config.toml
n_layer = 15
d_model = 256
n_head = 2
n_kv_head = 2
head_dim = 128
d_mlp = 1024
vocab_size = 8192
activation = "gelu"
norm = "layernorm"
norm_place = "pre"
norm_eps = 1e-05
positions = "learned+rope"
rope_base = 10000.0
rope_fraction = 1.0
qk_norm = false
attn_scale = 0.0884
bias = "qkv"
tie_embeddings = true
parallel_block = false
init = "trunc"
init_std_qkv = 0.0312
init_std_o = 0.00572
init_std_up = 0.0312
init_std_down = 0.00572
optimizer = "soap_variant"
lr = 0.00561
beta1 = 0.95
beta2 = 0.99
weight_decay = 0.091
lr_head = 0.012
warmup_steps = 200
schedule = "wsd"
decay_fraction = 0.739
decay_shape = "linear"
final_lr_fraction = 0.05
batch_tokens = 131072
seq_len = 1024
doc_mask = true
train_tokens = 536900000
steps = 4097
dataset = "wikipedia_en"
Each number is 128 + 24 x the weight over its row's rms, rounded and kept within 0 to 255. Layers, rows and columns count from 0. The size above them is the row's rms in percent of the matrix's.

# layer 4 MLP up, 1024x256, rms 0.143, rows 381-405, columns 128-255
size [100  97 101  97 107  97  96 101 103  98  94  91  97  98 100 106  95  96  99  99 101 104  96  97 103]
[[109 107 140 128 107 129 100 144 114 136 155 147  74 126  91 172 155 142 106  62 122 141 120 145 149  82  96 147 134 142  69 111  98 148 102 154 120 120 127 104 147 101 138 161 130 151  92 148 114 146 107 136 102 139 128  71 124 155 132 151 117 111  91 146 131 132 124  95 144 103 130 172 100 111 192 128 126 126 127 127 142 161 166 106 116 158 123 149 110 130 105 139 132 141 115 129 113 126 137 117 126 206 109 149 123 124 141 106 140 110 118 172 157 129 148 135 100 127 156 152 162 101 114 127 127 140 126 130]
 [132  87  97 133 122 175 114 124 128 134 154 113 109 137 105 104 122 144 169 126 131 177 149 143 117 100 123 131 118 169 112 104 138 144  78 113 128 107 128 110 125 111 138 140 158 120  84 129 134 125 145 117  91 164 134 155 130 145 148 163 113 135  92 134 144 129 100 169 117  60  89 144 151 127 132 105 133 166 137 111 139 111 151 149 116 150  96 128 117 114 135 144 101 133  98 144 138 134 131 117 127  93 111  94 107 139  79 133 141 142 141 156 111 104 104 154 101 130 129 118 135  99 158 165 149 108  95 134]
 [155 122 127 106 124 158 155 125 103 112 135 153 137 138 162 107 152 126 137 129 127 107 125 124 119 173 106 100 132 133 104 143 141 171 150 161  85 166 160 157 147 131 121  89 138 130  91 112 129 129 141 144 118 196 120 176 164 116 104 165  97 124 118 175  77  88 151 144 173 156  96 135 136 121 143 121  88 105 147 135 141 129 163 136 138 162 132  98 152 126 148 125  93 127 100  92 116  95 106  95 140 124 170  84 146 126 113  87 123  99 124 154 126 104 111 124 105 140  98 138 114 108 114 103 165  95  90  87]
 [108 148 154  73  89 153  89 155 144 130 144 149  71 156 113 134 130 126 110 117 154 139 134 154 170 143 124 112 103 200 111 167 137 142 144 176 147  90  83 177 160 134 155 139 118 124 151 128 111 141 144 127 129 146  86 115 151 115 107 137 136 133  96 169 122 148 123 145  96 118 131 119 120 143 115 113 136 149 128 100 104 144 111 134 147 107 104 147 114 181 164 105 121 104 135  99 135 138 107 161 122  97 149  95 124 125 150 144 123 122 131  73  88 148 127 132 123  94 100 131 128 136 151 148  90 108 135 177]
 [125 149 184 145 129 152 178 152 152 146 129 161  90 119 141 102 174 118 111 157 118 110 133  92 158 126 129 135 119 136 124  80 124 146  95 119 138 134  98 122  89 143 143 161 106 165 119 145 135 118 117 146 160 104 121 131 111 110 117 151 136 140 120 126 159 135 100 119 130 145 102 143 179 106 114  80 132 130 103 112 107 124 112 136 125 121 108 122 137  98 121  98 170 118 145 114 120 119 144 125 192 156 145 156  85 202 111 147 125 125 129 152 125 102 145 126 115 107 102 132 115 115 142 118 124 129 179 147]
 [161 104 143 139 127 120 126 129 101 118 170 115 105 148 150 128 134 150 145 127  84 130 115 108  94 163 145 131 106 121 124 160 104 158 143 172 134 159 135 137 126 150 118 144 132 105 125 130 109 120 109 154 125 124 132 152 136 142 109 131 103 142 106  85 124 110  99 160 118 143 109 113 154 114  97 159 127 152 133 133 158 162 155 133 127 105 128 101 114 135 143 127 135 108 108  62 106 190 137 161 123 143 131 145 132 128 123 109 131 129 103 123 125 111 114 170 121 125 150 118 130 150 146 100 130 152 137 110]
 [115  93 136 111 140 159  84  99 129 138 150 115 169 114 102 130 139 141 122 141 121 119 127 150 109 137 132 116  92 111  87 113 133 100  89 133 124 113 106 141 100 142 131 135 134 123 137  85 114 128 157 127 124  99 121 127 115 138 122 135 121  92 111 131  90 150 138 139 152  96 142 115 106 180 154 126 153 152 148 136 132  73 125 137 144 193 123 143  74 184 154  94 144  98 118 168 131 100 116 119 126 121 186 136  92 130  96 121 150 121 129 108 128 160 116 125 104 105  98  92 144 137 120 151 164 136 119 101]
 [124 178 132 126  83 172 125 114 149 127 107 100 136  98 120 115 140 129 137 148 174  99 158 138 156 130 102 133 102 154 143 122 132 108 100 141 137 174  88 107 115 164 132 135 145 136 162 135 100 169 141  83 108 152 166 111 106 146 143 121 153 120  39 137 136 134 107 108 103 145 124 122 113 135 106 102 133 147 108 160 114 112 141 137 152  83  95 103 160 121 164 169  99 140 120  87 129 155 152 134 139 151 142 161 112 162 117 123  97 128 115 175  89  75  89 104 126 144 109 117 121 145 104 109 173 115 110 149]
 [120 135 121 193 117 158 154 118 128 130 103 115 136 122 129 129 106 122  92 140 125 131 110 167  60 128 131 129 133 119 155 152 108 135 122 123 147  77 115 172  97 147  93 140 143 169 104 138 171  52  96 147 120 207 111  63 131  97 129 116 153 135 137 129 148 124 111  96 138 121 141 149 135 117 136 138 146  98 146 112 147 133 151 130 147 131 132 118 160 135 119 117 104 128  79 172 107 122 106  74 118 116 126 140 133 126 133 127  90 123 103 145 134 103 162 119 172 145 185 119 107 148  82  73 144 154 140 140]
 [169 144 121 107 147  78 110 138 118 106 140 146 141 117 128 147 140 111 101 122 125  91 110 116 112 113 100 120 133  96 139 105  87 134  93 147 109 130 115 128 161 122 114 130 123 144 104 140 107 120 147 159 129 154 129 111  98 129 118 110 110 112 130 164 165 156 107 172 105 136  92 110 153 124 146 145 128  79 153 158  84 151 138 125  67 149 136 118 142 140 133  98 108 132 123  77 133 160 144 143 174 115 159 141 105 100 118 130  81 159  93 148 177 116 155 114 116 151 147 124 108 105 173 124  99 138 111 130]
 [133 136 170 119 100 140 117 122 114 137 125 109 155 125 151 135 143 129 128 133 126 145 140 141 154  76 150 123 104 121  91  91 163 139  77 194  91 124 126 136 121 119 148 103 127 129 139 112 104 143 132 104 152 140 110 160 125  93 135 122 138 126  75 128 124 157 121 145  98 115  70 107 100 118 103 109 141 137  98 115 139 126 109 126 141 144 146  92 141 138 115 154 129 132 132 136 136  86 134 146  81 175 157 173 123 141 167 105 175 115 150 135 152  81 124  96 122 121 105 149 115 116  91 124 111 169 100 171]
 [162 131 102 112 148 124 142 134  98 137 114 149 163 113 125 154 148 123 139 108 140 122  85 135 125  95 143 131 158 130 116 117 183 118 154 158  91 151 112 137 113 160 149 126 157  88 145  79 126 116 118 116 104 115 121 118 141  98 146 116 127  99 140 130 130 150 171 122 134 147  75 102 123  97 123 135 119 110  97 143 161 150 127 124 126 181 120 122  96  89 121 169 113  82 149 157 145 125 161 130 115 137 159 126 166 100 141  95 117 160 169 132 130  86 102 134 129 160 128 149 175 114 114  81 133 162 142 110]
 [138  83 118 148 118 115 148 114 121 115 118 138 112 189  69 116 127 140 128 104 109  99 140 103 131 157  95 123 108 156 144 100 100 127 116 142 119 146 146 122 151 161 151 141 172 148 124 142 143 159 107 131  97 117 109 129  51 111 123  91 157  97 111 144 148 117 113 113 148 182 167  98 111 137 126 131 143 152 164 159 139 128 108 134  80 143 127 163  95 117 151 124 153 151 114 158 125 138 103 111 123 116 147 143 117  96  96 101 168 136  83  79 163 119 129  91  99 159 138 102  98 105 124 113  79 153 124 148]
 [136 143 119  99 108 115 111 105 119 120 137  91 123 112 162 113 150 163 108  98 130 119 104 130 169 184 119  74 135 105 158 162 116 127 136  94 148 105 114 130 154 139 144 119 148 126 101 143  84  80 116 110 112  98 138 119 159  92 130  95 142 116 147  85 114 145 118 168 142 139  82 159 170 137 118 161 155 115 133 136 113 125 144 111 139 151 116 147 110 134 136  94 113 161 139 124 152 140 111 137 141 152 134  80 171 143 131 121  99 145 146 110 181 119 170 130 154  98 134 117 129 115 147 159 107 109 106 106]
 [115 132 128 146 113 118  90  98 113 106 139 132 101 129 116 135 132 135 105 166 149  93 117 109 119  93 119 152  85 120 103 110  66 165 109 109 117 136 110 141 111 133 123 148 155 111 101 117 138 122 101  87 123 112 112 113 124 121 104  96 147  90 133 184  82 168 117 128 133 104 145 116 120 135 134 134 121 168 147 117 173 133 122 143 162 119 168 116 136 136 114 117  89 160 120 123 182 148  81 139 128 136 154 166 158 129 159 110 149 109 108 138 170 171 103 115 127 112 112 145 152 122 111 147 142 138 117 117]
 [139 144 125 138 138 151 107 114 113 204 121 159 157 128 121 138 148 165 138 124  90 132 122 123  99 123 149 121 140 145 125  95 126 125  93 169 150 179 104 140 135 128 101 106 118 118 120  95 127 118 101 201 127 134 130 157 155 134  98 170 104  87 141 148 137 101 121 120 111 143 162  77 149 168 129  81  78 147 117 179 105 132 135 135 110 157 160 151 143 165 125 167  65 156 118 116 159 118 171  98 125 140  83 127 125 123 102 150 109 140 167 153 149 110  89 146 113 125 106 122 140 144 152 166 120  99 141 114]
 [111 132  97 144 125 125 156 137 128 115 122 167 123  82  93 124 158 138 152 191 139 177 126  97 174 118 165 151 116 139 160 114  81  90 172 164 145 157 129 143 115 123 129 147  84 133 183 145 106 135 114 170 111 155 112 146 150 113 119 132 127  83 139 107 132 137 109 147 130 106 166 118 124 159 109 139 143 152 134 159 135  74 133 147 155 136  93 110  72 122 132 133 167 136 139 136  66 124 149 148 110 118 132  67 130 121  82 150 137 159 124 160  86 143 139 121 131 127 122 173 143 132 127 164 122 115 162 142]
 [ 77 120 120 117 114 155 168 130 142 134 129 129 152 120 158 123 148 143 111 128 127  97  91 150 130 113 111  95 112 126 145  63 125 135 141 114 151  99 189 129  91 146 119 163 123 150 178 143 114 106 125 137  75 115 122  95 151 113 154 133 159 134 126 130  81 131 139 126 165 154 150 113 142 142 131 112 109 148 176  99 127 118 107 123 128 133  86 126 144 135  74 128 117 129 129  53 105 187 136 119 121 125 154 139 129 113 129 144 120 148 104 122 116 117  99 137  93 126 121 170 135  92 126 101 170 113 111 143]
 [122 140 154 103 154 132 105 173 141 178 154 116 173 117 117 147 131 162 110 111 127 140 137 149 142 102 114 158 177 161 116 150 111 117 114 121 103 148 158 160 127 144 138 135 118 150  85  96  94 131 163 171 142 138  97  96 181 153 126 127 138 129 148 143 101 125 182 116  94 123 148 113 118 172 118  91 148 149 114 114  99 146 156 127 145 163 110 125  98  88 123 128 107 173  88 154 119 160  98 102  77 151 139 157 123 155 106 154 119 156  88 111 120 123 142 137 109  76 154 115 160  88 123 122 124 155 153 104]
 [146 114 136 104 133  78 117 153 178 132 146 152 109 112  67 159 105 153 128 121 110 126 128 125 104 146 107 116 130  98 131 116 128  99  93 130 121  98 115 153 116 145 110 124 136 157 118 171 119 123 114  71 163 159 155 150 122 164 119 135 127 120  93  93 103 152 142 117 111 146  72 114 132 185 169 101 130 103 100 119 144 135 151  88  92 132 119 127 134  88 124  96 116 161 167 143 103 143 186 140 157 123 131 116 107 104 124 126 129 136 135 120 143 150 123 163 131 132  92 171 150 167  84 145 137 145 145 167]
 [118 138 120 120 135 212 132 130 122 131 154 126 144 111 128 169  96 125 131 138 137 121 135 105 132 117  99 101  56 106 156 112 147 103 121 110 109 117 136 197 159  98 128 153 127 120 142  89 141  98 122 140 149  83 123 123 144 154 120 117 136 105 165 154 111 142 139  99 124 130 126  97 136 115  85 133  94 142 146 110 129  99 116  86 121 119 122 111 149 116 165 133 138 113  80 119 163 128 155 159 127  83 116 132  99 131 149 147 136 124 106 141 162 125 105 135 146 132 140 122 109 117 122 167 141 138 124 147]
 [125 135 117 106 145  85 163 145  86 132 134 124 129 102  91 136 102 120 135 119  72 158  90 190 126 139 118 110 105 160 114 168 120 152 131  99 143 127 162 154  95 129 118 122 118 121  95 110 165 117 136 154 106 150 101 135 135 147 126  66 120 131 149 148 125 119 145 166 128 133 138 108 122 123 109 133 110 100  98 134 123 173 132 118 126 170 120  90 132 126 149 148 145 117 127  93 133 155 154 123 137 180 142 106 136 119 148  60  97 156 149 121 174  85 174 146 114 101 114 198 105 124 105  72 129 140 148 117]
 [141 134 115 101 117 111  96 136  90 129 122  96 119 127 114 102  64 129  98 134 150 138  99  96 116 177 185 121 166 130 134 176 162 135 126 122 135 139 105 168 114 161 153  96 133 166 140 149 112 128 147 129 146 107 120 150 138 168 120 107  89 141 122 124  93 129 104 141 137 126 115 155 157 142 138 148 156 102 132 135 178 122 186 162 133 140 156 128 113 156 159  93  99 104  95 151 166 119 138 125 160  98 151 136 182 155 129 109 114 129 127 118 136 149 156 108  87  96 107 145 130 105 138 163 158 105 129 111]
 [134 128  87 122 114 124 110 139 121 141 160 126 128 147  87 151 149 169 125 129 169 131 137 168 161 150 122 136 133 133 155 105 126 132 152  87 128 107 108 104 137 143 100  82 131 111 161 115 171 156 131  94 119 114 105 120 163 129  85 175 117 128  84 172 101 169 115 121 123 169 113 156 132 177 126 143  79 134 189 120  96 117 113 127 137 143 136 109 134 116 128 127 126 108 116 112 163  89 133 122 156 160 111 130 137 126 150 111 128 105 106 118 135 113 173 104 139 146 123 112 125 135 150 141 102 124  95 124]
 [150 111 146 178 135 125 110 141 102  98 166 157  95 108 104 121  95 138 120 127 124 109 150 159 155 110 146 146 103 123 130 127  90 106 133 108 142  88 149 104 112 166 125 150 148 128 171 114 124 135 111 112 109 123 111 147 112  93  94 124 109  92 136 152 100 143  96  87 110  93 119 157 113 141 134 113  76 108 174 146 103  63 142 114 149 169 179 127 106 106  97  98 114  91 130 183 159 119 121 116 123 127 121 186 146 146  99 102 132 132 138 114 145 132 162 108 129 121 121 128 136 159 126 116 124 116 102  87]]